python train.py --num_attention_heads=2 --intermediate_size=512 --qk_norm=false --tie_word_embeddings=true --parallel_block=false --decay_fraction=1.0 --train_tokens=192000000 --dataset="wikipedia_en"
Each number is 200 + 40 x the weight over the matrix's rms, rounded and kept within 0 to 999. Layers, rows and columns count from 0.

# layer 3 MLP up, 512x128, rms 0.077, rows 349-376, columns 0-127
291,185,221,193,210,155,168,145,244,257,218,165,259,233,165,182,172,180,199,221,179,174,210,251,141,188,197,193,180,230,198,198,215,185,227,252,186,221,327,176,179,134,225,162,329,223,238,121,268,169,175,194,192,149,187,195,272,165,191,176,219,178,221,212,202,120,251,250,150,192,195,264,165,205,201,169,226,111,257,209,209,252,179,220,178,188,213,194,247,175,211,188,211,259,171,160,187,215,173,227,172,253,195,143,234,224,229,185,186,160,216,273,201,150,231,213,189,213,165,195,192,177,191,183,197,265,230,115
164,218,268,246,232,218,318,165,269,226,259,200,187,285,241,220,244,232,207,136,171,201,197,174,89,155,180,214,165,198,207,190,261,202,229,235,182,191,178,245,209,162,164,182,105,195,248,170,174,165,229,196,186,202,198,177,200,206,233,212,189,219,210,126,170,245,178,216,228,253,285,227,160,191,231,208,179,174,139,235,251,160,171,254,218,266,220,180,162,166,192,232,181,180,202,155,304,167,320,183,257,201,148,193,228,198,196,199,192,168,144,179,139,227,160,99,120,150,172,231,142,260,243,198,168,152,179,174
178,229,211,234,171,180,254,149,156,179,252,190,224,244,190,156,147,71,200,259,270,245,223,218,177,182,234,233,184,125,243,166,140,183,269,219,163,238,200,235,183,171,199,84,204,249,185,167,210,147,181,228,197,242,231,262,214,248,156,235,279,197,190,169,133,183,137,207,162,225,190,196,199,191,213,229,277,154,279,199,122,145,244,222,224,163,195,174,236,172,201,140,215,168,222,180,252,275,283,229,120,150,163,172,211,131,144,143,230,207,234,202,144,155,188,250,266,174,243,193,154,199,118,234,230,239,135,202
210,199,219,199,236,188,191,164,211,180,198,197,239,208,128,118,193,238,189,193,183,257,265,175,263,161,182,163,217,137,164,178,182,139,189,214,187,236,260,222,221,215,176,120,225,244,271,237,145,202,116,227,154,216,210,231,165,155,245,278,276,178,161,206,195,223,242,241,240,195,155,213,242,246,191,237,191,156,175,176,303,99,179,286,155,142,259,182,142,211,212,130,214,242,271,232,188,228,285,229,160,176,208,225,190,204,190,207,165,182,203,237,216,202,186,202,76,340,197,181,185,130,142,220,156,206,251,234
198,251,231,221,216,188,142,119,208,196,216,272,210,192,207,241,207,217,179,190,249,220,211,151,213,223,213,192,203,203,235,232,226,212,156,193,188,227,194,157,124,178,216,195,191,232,252,157,156,225,211,174,208,216,221,204,221,217,267,185,200,214,263,195,174,167,194,149,219,177,180,275,110,200,234,189,239,119,161,282,193,164,172,147,128,101,250,200,228,193,183,258,226,211,197,156,250,244,260,199,131,207,184,204,178,207,261,226,159,220,178,183,176,224,177,178,188,232,167,180,210,231,177,143,223,210,169,144
244,233,223,230,154,199,169,204,193,205,185,162,234,159,185,206,256,233,224,181,150,205,219,167,165,263,205,235,286,168,158,125,212,213,197,225,210,279,163,165,234,253,217,211,179,196,191,175,155,274,133,237,234,293,196,229,255,186,183,224,135,165,242,195,207,210,206,194,269,188,192,145,202,207,169,143,222,242,246,140,203,185,156,166,161,252,215,217,207,199,185,217,224,155,226,197,181,192,261,154,210,259,147,201,220,205,229,168,142,191,192,188,188,125,162,198,164,171,204,202,186,169,235,259,243,207,194,232
213,198,247,216,163,117,186,174,150,186,175,220,215,296,185,237,154,268,196,143,188,248,146,179,170,184,164,237,193,183,202,216,176,212,208,183,219,218,141,163,202,189,160,190,219,160,255,203,185,218,142,221,144,165,175,200,283,235,216,190,188,200,271,140,187,252,250,228,257,204,247,152,202,264,225,227,205,151,190,222,177,205,164,219,131,261,189,180,184,207,206,156,217,226,227,145,203,277,208,198,177,212,208,168,193,206,225,227,198,228,220,223,228,140,189,242,219,135,179,183,217,242,186,153,259,168,217,257
228,235,172,216,258,213,194,226,201,146,236,186,173,137,245,227,253,180,165,220,189,178,262,213,206,131,156,130,167,222,223,189,127,186,200,164,174,188,186,127,286,230,173,164,174,257,207,197,194,188,202,197,203,209,272,237,224,261,151,157,199,217,228,177,238,232,189,204,244,245,181,152,191,142,211,175,130,189,189,195,201,174,177,226,226,209,199,228,240,136,203,255,232,126,222,172,222,149,204,105,196,148,253,177,226,174,208,227,129,263,227,212,304,247,169,245,161,214,166,207,182,292,221,231,200,210,242,228
176,249,218,237,167,212,187,201,213,159,104,169,188,175,161,164,96,205,181,290,217,220,233,237,243,153,209,172,119,216,294,222,179,198,140,201,169,144,102,213,157,206,179,220,134,203,123,156,153,170,198,231,216,141,136,260,155,178,218,211,208,250,82,141,137,187,238,209,234,217,211,261,233,188,233,201,198,193,178,196,161,176,289,175,206,201,273,249,161,181,201,323,282,321,208,199,204,268,148,211,95,304,167,186,218,267,167,247,256,254,184,184,176,218,223,143,241,199,236,214,255,204,188,204,233,183,260,216
174,143,255,216,227,230,187,269,238,252,267,178,150,236,140,217,214,195,215,232,206,209,150,188,210,181,203,195,156,175,189,149,246,154,139,218,167,227,162,185,101,189,215,179,170,183,151,217,154,167,277,195,183,266,242,210,152,209,247,196,119,131,271,234,229,213,222,210,237,230,214,196,148,189,149,182,184,261,157,212,255,171,231,210,278,255,253,182,193,168,185,168,197,149,185,142,180,225,131,184,167,236,198,166,133,242,151,254,269,150,164,200,324,205,224,244,197,245,175,262,166,231,189,184,269,192,176,204
257,285,222,208,178,119,108,186,152,290,146,229,223,294,170,203,180,169,217,182,201,115,222,210,176,143,136,136,245,225,228,210,248,225,142,213,178,247,238,110,192,198,180,222,215,208,239,192,219,202,243,199,174,239,190,198,210,172,189,187,189,252,284,198,158,196,257,146,267,238,277,227,168,238,189,146,216,219,122,161,226,199,164,223,177,232,180,269,261,189,175,211,224,204,260,132,166,210,190,174,163,194,212,129,161,216,195,148,226,168,86,211,187,247,205,238,201,261,187,234,268,238,227,210,160,119,188,198
266,262,198,196,187,242,172,183,167,209,176,188,174,194,221,247,170,192,173,204,246,226,217,259,235,175,138,210,245,274,244,230,178,142,242,161,192,149,219,117,206,144,182,151,210,222,152,174,143,194,154,188,230,209,243,206,139,192,266,214,217,136,253,164,188,137,257,185,125,137,218,267,188,164,227,108,243,181,115,164,227,173,251,108,214,186,206,280,245,204,220,256,299,148,231,184,140,246,210,145,246,181,220,281,188,178,204,203,193,207,180,178,196,158,140,224,213,158,145,173,238,227,180,165,213,163,241,199
252,195,196,188,205,168,132,248,155,189,157,206,203,246,181,198,181,195,232,220,166,168,238,155,202,204,211,175,235,229,200,202,151,264,156,192,148,269,181,257,231,209,212,204,178,172,231,210,184,157,211,210,167,262,186,129,191,194,239,307,200,255,225,166,159,264,153,163,231,273,225,179,225,172,262,151,250,155,202,86,285,225,170,165,216,202,237,142,227,220,204,169,101,173,213,248,199,200,304,143,172,220,207,235,300,204,248,152,216,239,157,179,244,220,218,212,162,280,181,254,229,225,165,167,218,156,233,209
220,123,165,228,252,303,199,196,178,228,169,134,192,214,176,221,208,298,268,178,194,192,189,196,164,141,206,113,163,163,245,186,255,197,201,236,180,239,162,171,239,192,186,175,243,207,183,152,184,205,232,171,217,193,224,194,172,236,242,206,219,228,259,137,148,184,195,189,276,198,192,218,221,207,267,132,214,105,166,215,183,204,200,200,279,192,205,189,143,209,199,159,203,152,193,199,238,233,133,187,185,144,95,196,234,197,185,187,185,182,255,255,200,184,181,192,207,229,203,172,205,155,202,180,229,196,195,148
245,269,147,186,156,165,182,178,245,130,151,193,203,191,211,199,164,178,226,175,207,229,177,148,129,281,257,163,201,256,173,185,136,251,176,223,190,284,240,218,150,151,250,179,197,240,115,195,113,183,202,200,200,260,212,112,225,244,196,274,170,226,198,201,227,254,171,237,225,216,126,177,233,274,144,172,225,190,199,146,191,241,212,186,183,184,272,176,208,251,264,214,215,188,169,208,205,221,204,168,184,278,172,229,231,254,120,190,263,218,208,157,185,212,190,213,221,201,253,205,196,168,143,178,216,126,182,162
176,246,195,219,122,205,184,171,178,194,180,215,178,258,228,215,184,182,197,284,171,176,269,226,212,160,267,175,167,132,174,242,175,165,215,231,206,190,205,243,195,117,137,236,209,244,194,138,182,229,288,270,95,150,206,245,239,173,163,169,211,114,123,274,194,171,198,253,213,211,226,144,196,142,222,192,160,157,194,177,207,202,172,155,295,248,186,214,221,179,124,226,170,209,223,236,184,182,137,224,231,262,208,238,122,158,196,241,249,204,139,144,235,97,182,189,214,167,130,328,203,197,213,197,347,233,219,154
229,204,211,236,165,193,191,152,159,188,186,193,230,150,256,168,215,212,235,199,221,172,201,299,192,179,163,193,150,158,225,238,89,262,173,302,216,137,224,217,174,104,148,248,214,218,138,182,203,265,232,191,206,133,259,234,180,197,198,155,246,129,217,221,167,120,176,235,213,147,155,154,138,154,222,139,253,156,230,184,149,122,184,216,145,249,273,171,125,248,179,197,252,179,264,204,230,251,232,226,209,230,191,240,200,147,188,239,147,183,198,197,193,150,266,152,171,200,253,218,126,181,238,176,187,144,171,158
212,177,81,178,251,257,241,191,209,265,179,246,204,100,113,168,302,178,325,255,148,241,189,203,207,183,267,160,207,141,124,254,297,164,245,234,225,227,250,91,172,204,157,180,249,197,187,190,166,158,259,122,177,274,227,142,270,187,280,191,233,163,144,241,259,197,136,214,192,202,92,220,160,228,251,327,294,76,231,252,280,83,220,247,208,185,200,217,190,173,167,225,153,269,254,156,161,171,137,175,205,207,244,221,189,135,188,169,202,180,288,232,235,208,267,123,203,161,179,154,157,164,91,182,160,210,218,201
192,216,254,156,226,210,142,234,236,214,222,221,165,212,151,193,163,179,238,219,205,205,209,228,205,147,151,189,215,211,268,179,217,238,156,258,179,181,185,236,152,177,263,202,188,227,196,203,194,187,206,121,203,259,208,200,201,163,215,168,141,168,175,140,123,137,216,176,133,255,230,290,240,286,223,201,199,237,159,220,232,162,241,214,154,214,190,205,190,169,212,202,258,233,195,228,204,173,199,183,218,187,219,168,193,259,286,199,245,177,159,194,133,221,157,216,203,226,78,191,191,223,174,171,249,166,212,221
150,171,220,246,189,186,160,283,202,230,173,219,251,197,196,171,246,231,179,244,230,162,170,248,262,236,219,236,259,258,221,195,198,184,114,158,221,207,197,215,201,183,175,210,130,228,245,196,110,206,212,128,163,224,230,178,218,218,162,230,302,182,237,123,222,147,207,183,214,194,209,201,228,134,266,177,118,142,173,218,233,162,248,89,94,165,298,116,230,194,208,186,209,205,286,314,126,205,232,171,199,213,199,157,213,280,144,221,168,290,206,222,154,163,231,165,128,251,247,173,124,184,218,180,136,178,222,195
241,219,218,202,176,196,235,217,153,195,179,190,144,120,180,255,200,217,311,219,201,179,107,259,219,208,217,245,202,177,265,183,132,259,230,179,215,229,213,198,156,192,242,128,135,234,198,178,131,237,139,209,112,173,185,242,233,194,222,178,195,266,167,219,226,184,229,202,273,214,192,167,179,141,229,151,212,142,153,194,329,195,236,254,246,172,220,156,237,170,188,155,184,279,216,140,230,107,266,196,184,205,233,93,270,173,184,219,202,246,252,137,262,183,210,214,232,219,207,191,168,164,217,212,268,182,277,175
177,198,220,198,238,148,194,132,187,179,169,164,247,202,163,127,250,148,205,254,185,135,222,284,168,181,142,277,192,192,185,196,247,137,245,233,132,252,302,189,213,248,200,240,221,225,173,177,260,171,192,223,174,199,211,241,221,217,174,256,149,236,170,177,151,193,118,201,196,193,199,221,222,188,189,214,241,192,230,177,214,165,194,255,190,173,130,229,184,223,173,192,269,188,190,212,223,181,229,185,212,180,221,148,200,104,165,209,168,180,214,187,177,159,182,249,237,219,166,204,193,240,160,203,247,190,141,199
172,211,253,217,247,245,202,171,216,238,195,205,233,210,197,260,186,153,169,155,136,220,239,86,275,240,165,222,223,251,200,232,159,276,269,267,228,193,199,197,110,186,115,201,207,214,187,161,250,167,201,259,162,214,249,250,200,241,176,180,166,227,221,211,281,111,187,207,179,207,265,247,234,180,206,154,158,158,190,284,214,232,204,206,194,164,179,227,292,142,200,201,228,245,149,296,197,177,149,201,243,163,127,213,237,133,228,223,228,203,167,243,231,194,148,161,198,210,172,195,217,220,245,221,166,174,245,306
308,177,273,279,130,185,239,234,216,212,178,155,268,217,177,257,144,169,252,178,241,229,211,174,172,243,200,158,70,182,201,184,154,189,144,176,166,210,170,231,204,140,190,163,156,207,194,192,231,113,189,204,214,157,234,224,199,217,151,240,204,207,211,240,252,140,209,187,186,225,143,173,186,252,225,123,186,65,184,180,166,203,188,195,276,230,186,188,191,191,176,231,283,222,206,243,160,243,288,196,220,274,130,229,178,220,216,211,138,202,263,233,223,178,181,218,225,272,190,238,180,187,149,196,219,145,238,77
198,201,178,161,177,160,201,190,192,211,296,223,234,218,160,242,276,203,223,277,148,127,126,218,182,263,199,186,193,174,222,203,148,171,242,251,234,246,181,183,137,126,196,241,217,181,182,228,235,187,269,200,210,198,177,170,136,163,210,236,264,208,215,176,216,152,132,207,307,163,202,149,283,228,255,130,182,117,166,212,180,179,182,232,263,175,153,117,183,192,251,161,136,188,176,259,242,199,117,187,228,194,133,127,209,186,157,221,180,261,160,280,176,200,245,200,197,172,215,195,175,130,205,220,199,254,256,240
213,166,126,270,243,211,172,191,125,263,192,149,187,267,159,269,140,216,215,263,170,242,150,255,196,227,199,157,238,246,188,237,224,235,129,232,249,191,226,221,186,180,193,181,163,215,239,188,116,256,230,160,194,256,152,256,176,212,147,194,207,219,229,210,179,162,251,232,240,233,223,221,192,227,189,171,182,169,186,167,208,224,219,229,171,226,203,198,175,277,151,171,210,229,219,226,216,116,153,220,237,275,232,264,212,196,211,186,194,269,91,129,253,204,251,202,183,247,100,237,178,211,175,188,219,236,201,158
211,147,197,191,250,188,240,181,145,189,194,205,199,208,158,150,207,260,231,251,249,193,154,270,215,195,294,228,176,209,231,222,183,175,204,171,230,263,273,253,202,190,147,179,180,167,247,169,154,194,113,188,197,263,176,177,174,172,199,125,211,174,218,211,162,171,190,166,221,232,163,211,212,244,253,196,161,141,279,165,278,243,240,242,164,209,196,219,244,193,242,173,274,135,138,143,241,202,198,189,167,182,223,184,176,160,201,241,128,280,110,260,122,154,221,163,139,151,137,219,151,249,242,195,230,155,135,276
191,173,220,236,260,168,132,169,204,224,188,232,262,216,227,211,218,211,209,175,151,154,202,276,186,169,177,146,163,192,163,207,201,185,139,130,187,241,135,208,173,207,207,250,207,199,263,216,201,260,217,262,205,155,144,128,214,194,175,165,210,94,182,175,212,236,242,239,174,165,178,159,206,177,254,202,243,206,138,227,139,199,233,256,146,155,220,203,216,203,131,150,216,234,145,201,147,187,240,209,165,158,182,207,239,168,226,235,215,229,196,208,169,163,117,222,208,144,163,170,244,172,202,225,265,245,221,177
# layer 3 MLP down (transposed), 512x128, rms 0.0771, rows 349-375, columns 0-127
207,228,183,200,239,160,208,230,195,162,197,183,145,191,133,218,246,208,206,291,238,266,183,224,237,191,198,232,234,193,183,223,229,230,174,194,167,224,212,242,188,246,215,206,163,120,171,214,195,192,272,182,204,188,137,239,209,228,200,261,211,322,154,181,130,199,210,297,217,195,146,168,142,189,176,244,236,197,185,225,187,212,234,174,224,239,184,178,195,272,199,174,181,198,256,258,134,132,203,203,223,233,233,255,122,131,160,230,220,268,209,175,302,189,202,195,210,131,206,198,248,166,198,228,170,212,237,155
204,222,180,238,220,151,183,157,298,161,162,180,100,270,148,201,234,183,217,196,173,197,292,237,223,172,279,204,133,210,224,169,173,137,146,160,241,120,248,260,223,270,213,228,164,214,261,114,208,161,150,197,128,228,260,168,204,190,217,193,286,287,134,178,221,270,217,192,239,229,165,57,206,196,249,238,156,184,150,166,194,177,183,241,206,202,200,215,139,225,143,222,182,164,135,208,155,100,165,143,161,248,207,217,217,221,148,236,148,117,156,182,262,128,142,172,222,154,265,257,193,159,243,206,162,113,226,227
158,206,169,181,256,224,328,248,192,243,211,240,198,221,184,261,192,266,217,161,209,237,202,194,241,225,189,173,177,299,215,191,203,127,167,239,197,181,225,184,260,255,217,128,228,191,261,134,205,147,265,229,237,196,203,202,162,207,243,271,247,214,128,104,217,277,209,194,222,226,191,254,149,214,203,231,204,198,232,247,113,137,146,209,176,192,183,246,167,184,259,233,170,225,108,112,262,169,173,161,281,131,142,175,168,240,233,206,198,161,157,296,167,241,194,172,143,208,182,205,228,160,164,194,158,172,224,196
254,249,193,209,162,170,195,184,213,141,126,177,213,225,202,195,210,247,232,194,221,194,224,197,114,231,329,179,203,262,183,240,192,166,251,217,128,249,201,101,173,254,166,200,223,220,163,180,206,134,249,192,235,179,149,200,250,194,163,181,220,130,175,215,214,183,223,130,147,250,159,220,178,226,170,201,216,250,201,185,239,230,192,169,240,213,186,151,152,208,152,250,172,255,208,190,273,180,97,156,255,205,224,231,181,258,185,168,148,167,219,277,193,221,223,214,264,144,164,119,133,165,257,222,201,175,216,267
223,211,223,219,215,221,257,227,242,179,178,197,223,156,231,140,197,181,182,148,247,180,140,223,189,166,241,233,164,190,229,174,176,206,169,161,194,191,193,244,217,203,228,209,191,151,195,245,241,177,190,194,197,248,156,213,144,223,243,186,200,127,183,156,185,197,172,219,201,253,239,176,176,190,220,222,258,222,241,182,225,298,119,206,180,245,193,161,214,201,225,212,100,205,184,224,175,143,228,207,161,170,215,219,210,180,189,245,251,222,222,202,163,244,224,177,226,246,219,188,171,202,148,275,176,252,197,178
208,234,195,200,161,250,176,201,217,202,172,138,203,159,191,209,221,184,152,199,223,213,229,230,268,159,221,179,144,211,206,191,206,206,200,243,244,170,223,160,198,194,230,191,177,185,159,171,257,144,192,172,160,159,225,240,242,190,196,176,214,225,189,179,166,206,155,199,199,196,172,172,201,243,266,205,248,233,217,153,234,237,227,109,260,164,293,186,177,244,158,286,175,241,199,182,159,244,219,219,251,217,141,191,194,172,198,225,169,200,172,205,209,173,235,153,187,239,161,245,187,157,249,235,203,138,166,153
222,161,226,177,276,200,221,241,211,140,128,259,187,189,182,238,187,162,184,134,224,246,169,179,158,176,248,232,170,160,239,248,198,230,192,209,155,189,177,152,255,181,200,176,198,126,232,194,192,228,177,197,189,157,203,160,226,192,250,190,220,245,201,212,178,171,232,213,184,245,214,193,261,225,145,201,261,228,184,220,157,138,203,215,199,158,225,302,153,196,165,284,213,180,266,205,181,198,210,198,231,135,264,244,234,200,169,223,183,270,227,158,197,196,218,219,215,148,184,236,236,221,193,219,249,142,231,155
122,162,203,216,244,146,156,221,207,172,205,153,177,248,175,202,166,198,217,155,169,175,208,272,261,199,157,167,157,154,237,160,229,168,206,157,167,206,204,151,295,221,262,208,193,162,246,138,191,164,185,172,221,165,240,195,240,196,207,179,251,225,196,241,216,196,176,252,264,174,110,124,181,252,185,277,287,170,183,182,192,177,164,163,168,278,150,202,238,196,203,219,210,222,169,242,160,179,157,195,199,140,139,221,277,230,193,198,168,162,242,159,217,237,229,224,213,196,134,215,190,145,196,242,150,154,314,207
256,240,209,180,184,108,177,276,167,148,219,249,231,206,212,216,171,187,195,146,192,214,282,143,222,187,166,197,223,184,163,182,174,177,212,263,220,99,224,181,224,246,215,162,217,224,233,263,236,279,226,264,220,266,195,202,175,194,145,159,185,144,197,246,150,188,286,224,211,225,173,191,248,246,146,169,125,219,241,211,232,198,217,208,163,200,183,251,265,215,292,204,195,177,177,186,146,262,246,181,265,255,263,130,201,270,195,180,201,208,249,178,177,236,153,262,195,179,325,245,135,180,234,173,187,214,208,267
241,225,199,169,123,243,245,148,150,156,136,185,190,197,257,161,173,264,234,173,185,197,185,143,188,301,224,176,244,146,163,184,208,196,154,135,228,173,173,200,208,168,246,247,134,214,147,162,238,203,163,236,206,231,104,305,200,221,142,268,191,228,155,251,137,166,240,183,214,135,180,162,206,134,241,192,121,158,286,121,224,232,209,166,203,230,189,162,125,208,153,189,160,207,183,241,190,235,221,130,181,185,188,204,180,155,167,155,320,199,226,204,186,214,206,219,175,192,195,182,238,206,146,178,202,103,202,243
168,194,236,192,272,260,189,174,192,273,209,199,251,145,135,178,262,187,124,212,276,247,178,186,170,151,117,235,221,237,243,282,243,302,175,210,153,237,131,277,180,273,178,251,133,146,187,222,183,218,177,195,233,213,183,199,216,135,292,211,141,208,174,255,235,215,239,162,178,243,178,220,165,72,271,156,197,244,190,201,213,161,214,266,231,299,186,222,225,172,135,173,252,223,177,197,168,171,207,159,177,215,294,182,140,202,206,173,196,275,158,281,229,230,187,202,201,242,202,121,200,290,182,197,205,161,160,181
175,279,221,246,160,264,252,183,289,224,186,197,206,142,252,186,185,238,234,158,218,248,190,193,175,258,215,179,256,218,191,315,251,217,164,202,186,272,229,247,132,230,219,166,159,206,249,252,176,188,154,182,185,230,154,209,207,125,193,209,159,187,206,252,175,240,212,249,227,180,184,183,207,227,194,234,192,246,212,127,175,172,160,163,160,91,235,161,200,169,155,221,150,216,124,199,201,192,232,144,146,200,280,207,180,195,193,142,142,155,189,177,148,179,163,247,235,203,103,304,212,159,155,181,199,269,235,156
237,144,212,229,215,160,197,216,195,186,223,133,174,229,212,186,160,169,249,235,225,187,202,138,258,173,272,262,214,239,186,156,220,200,191,174,160,226,208,193,191,231,230,173,165,252,239,181,236,217,164,151,195,62,197,208,173,235,189,206,160,259,138,271,209,209,200,202,290,161,210,281,229,251,183,189,242,205,233,182,172,166,115,195,250,167,226,235,246,161,192,222,199,222,169,221,189,211,187,202,224,225,232,153,287,147,207,137,192,222,155,265,286,197,193,123,122,166,125,173,204,223,136,180,209,211,189,280
261,166,159,186,186,217,191,182,271,161,212,162,164,156,173,188,239,252,186,193,220,174,109,158,168,133,226,203,245,292,240,174,272,163,211,185,220,205,241,196,262,194,205,209,173,214,193,215,209,200,182,239,237,135,177,212,151,213,201,205,190,138,178,234,142,216,212,198,207,246,189,180,144,231,224,152,234,226,216,236,159,239,233,154,202,256,199,176,201,185,169,173,180,218,178,249,259,214,163,208,192,142,216,215,194,131,200,199,228,177,206,213,171,247,235,239,262,270,148,217,203,226,259,220,243,260,181,202
161,254,196,189,258,198,158,205,140,182,215,176,148,264,200,178,194,137,192,295,168,158,233,180,231,158,186,223,179,219,219,228,159,196,221,189,226,224,172,238,192,186,126,145,215,260,150,192,187,174,247,202,174,113,214,253,196,262,162,120,222,193,202,226,138,218,187,158,189,249,204,232,192,197,158,217,236,230,183,271,156,243,196,187,205,222,165,212,183,174,152,246,172,197,194,235,208,199,212,218,243,170,171,160,199,208,195,198,203,230,193,273,199,258,198,156,175,212,155,178,130,259,217,215,182,201,157,210
263,224,186,216,316,229,151,160,183,189,269,201,247,215,194,200,225,186,206,217,177,212,235,261,172,147,197,182,225,204,209,137,216,226,125,249,186,256,100,202,243,224,274,200,259,137,187,242,228,215,101,243,223,234,195,260,247,154,208,156,294,215,181,191,243,185,183,71,211,141,163,151,158,191,228,172,208,185,274,155,221,152,114,189,157,243,166,222,153,261,210,209,266,194,147,197,194,169,221,205,181,195,193,204,225,175,249,125,189,107,175,273,194,253,195,109,219,249,213,186,258,283,185,160,246,187,166,220
223,224,160,198,201,191,187,214,240,217,206,197,250,250,155,192,223,170,89,217,215,226,197,100,194,251,186,160,202,233,257,169,187,255,231,167,166,240,201,209,151,203,224,162,189,181,199,194,171,158,230,212,136,223,168,201,209,208,191,297,220,206,186,163,265,201,152,191,206,183,147,270,156,228,195,237,186,187,261,202,284,230,194,172,272,150,163,214,265,154,209,209,120,247,189,220,201,175,142,180,159,192,164,116,136,228,218,181,331,306,184,282,231,194,193,218,170,191,178,150,192,210,217,161,290,203,215,218
243,176,259,161,220,146,232,244,240,212,222,164,215,0,177,190,87,150,216,118,211,163,224,74,195,148,252,219,260,259,196,188,226,210,218,239,190,191,199,161,222,228,314,190,212,170,254,190,238,183,245,214,230,252,193,104,173,170,180,217,193,159,229,229,242,210,219,200,190,221,194,218,238,310,203,182,250,180,153,208,151,136,255,208,290,184,206,221,164,237,255,128,255,183,166,138,141,141,161,130,257,219,220,157,291,221,184,148,206,148,195,168,261,180,223,186,310,187,268,193,191,234,230,212,127,174,231,191
228,166,219,178,89,157,265,210,231,172,129,179,150,131,162,276,265,234,248,221,172,167,185,147,204,237,159,166,144,201,190,205,195,242,239,203,125,214,191,194,191,201,216,210,204,199,181,92,242,214,235,156,222,172,200,151,257,151,248,154,225,234,274,187,232,197,218,157,164,175,198,146,172,258,225,249,210,253,228,222,217,185,222,218,198,181,169,81,174,164,212,186,172,174,239,191,159,236,155,265,194,116,200,209,225,186,180,230,235,142,196,229,247,238,179,232,138,147,267,176,248,181,201,237,186,243,196,188
212,118,156,225,150,239,235,218,181,142,267,126,207,213,186,217,232,77,158,229,221,165,261,139,220,196,235,185,187,231,216,126,147,200,261,197,206,185,158,287,193,270,151,230,77,173,263,194,188,221,232,203,200,200,177,120,252,230,181,212,174,203,159,158,148,195,186,151,272,216,210,265,229,222,248,149,249,182,173,211,197,169,243,192,194,145,79,136,85,261,164,156,254,212,222,241,133,149,142,185,123,205,152,229,177,191,180,123,275,242,215,180,217,215,195,210,190,158,191,134,208,151,161,162,171,267,193,256
276,254,223,206,170,232,203,219,252,221,242,176,255,239,166,162,173,129,235,155,224,178,135,160,277,122,154,176,176,126,249,165,201,203,248,189,243,197,254,169,134,147,266,163,135,133,158,172,200,194,87,255,156,188,185,155,215,192,220,195,150,122,233,247,220,124,218,217,232,188,227,168,244,199,177,177,212,136,171,255,232,162,218,216,144,222,180,193,210,240,192,188,243,243,172,234,246,176,216,284,150,227,198,98,160,188,256,211,235,260,285,212,223,262,184,219,190,244,157,189,190,221,216,325,231,191,250,192
216,164,159,243,164,200,139,189,205,228,115,188,170,199,213,232,117,208,210,236,247,204,245,208,177,262,232,217,221,241,198,188,220,174,281,165,183,248,234,177,220,197,286,212,248,193,162,214,260,190,197,186,171,174,199,217,213,229,259,283,190,238,169,205,133,222,182,193,230,182,138,273,230,115,192,217,205,194,227,207,179,218,222,164,181,100,149,187,176,203,196,239,176,258,183,215,224,204,172,222,123,226,236,188,165,199,216,262,206,206,234,176,145,221,187,255,238,192,188,231,123,209,190,155,227,165,192,202
243,187,243,201,196,168,172,271,180,216,230,145,162,242,190,200,161,188,199,235,225,193,215,185,135,208,237,239,165,186,278,152,208,234,204,218,160,126,201,163,244,209,192,214,269,206,227,198,168,216,219,156,190,202,154,137,203,177,279,179,202,217,272,211,165,259,125,213,178,177,137,167,174,204,182,200,279,245,232,219,200,148,179,186,190,157,192,250,188,265,200,163,215,196,237,182,212,250,157,207,242,245,219,192,233,234,235,229,238,155,167,213,125,214,263,234,176,179,285,184,115,195,222,186,250,172,164,189
195,107,197,251,155,166,89,326,298,238,141,173,221,250,169,261,178,153,234,223,193,225,227,172,210,233,239,208,175,236,237,155,178,184,163,149,167,215,208,242,227,119,190,209,164,237,117,161,170,212,153,223,79,227,204,244,216,156,240,218,162,154,142,152,199,202,186,225,246,224,151,164,188,181,232,173,202,205,237,290,174,186,107,201,206,197,177,224,141,224,167,155,230,250,235,207,132,185,170,181,253,207,193,223,226,204,256,201,220,188,209,227,111,78,161,246,214,167,239,156,184,200,249,195,194,246,169,257
192,229,157,227,258,177,298,276,154,234,206,198,201,182,155,168,167,229,188,148,141,185,127,188,179,135,199,208,146,192,175,203,252,153,259,153,89,159,227,171,219,327,177,203,197,208,108,205,100,224,176,220,302,244,192,154,231,107,190,227,174,199,200,242,163,214,194,226,159,178,217,203,96,109,220,240,222,265,210,148,213,259,129,161,192,202,195,292,221,219,211,221,201,181,241,184,180,158,276,214,169,182,307,199,180,156,169,240,201,187,167,208,266,187,268,145,175,191,197,225,238,191,159,171,264,211,241,182
216,115,177,221,154,155,156,188,115,256,211,165,245,319,136,272,154,270,154,185,166,153,250,215,215,175,208,144,229,159,205,118,165,167,172,226,162,202,163,195,193,164,231,211,139,254,216,225,211,187,183,121,124,219,224,162,199,174,200,252,193,228,245,63,269,172,167,253,272,183,196,144,128,135,234,263,221,166,197,227,197,135,167,213,162,184,146,218,164,145,170,236,206,111,288,142,224,120,95,236,253,199,205,256,183,244,176,268,183,211,193,203,153,165,218,239,187,183,170,142,191,211,167,211,183,214,98,169
150,212,221,147,146,155,161,217,157,216,247,191,183,270,272,168,220,189,285,205,186,236,226,202,227,111,229,229,213,158,189,177,195,149,215,207,183,293,119,163,184,189,225,164,206,270,171,229,278,262,141,157,223,216,223,194,241,211,108,145,146,167,198,151,167,222,228,204,207,251,176,179,217,244,231,191,252,170,267,147,197,236,164,158,179,198,212,250,195,200,235,214,276,121,138,211,257,271,157,164,201,288,266,135,149,173,218,173,177,261,272,194,174,321,191,149,195,171,179,188,193,160,277,181,183,244,190,236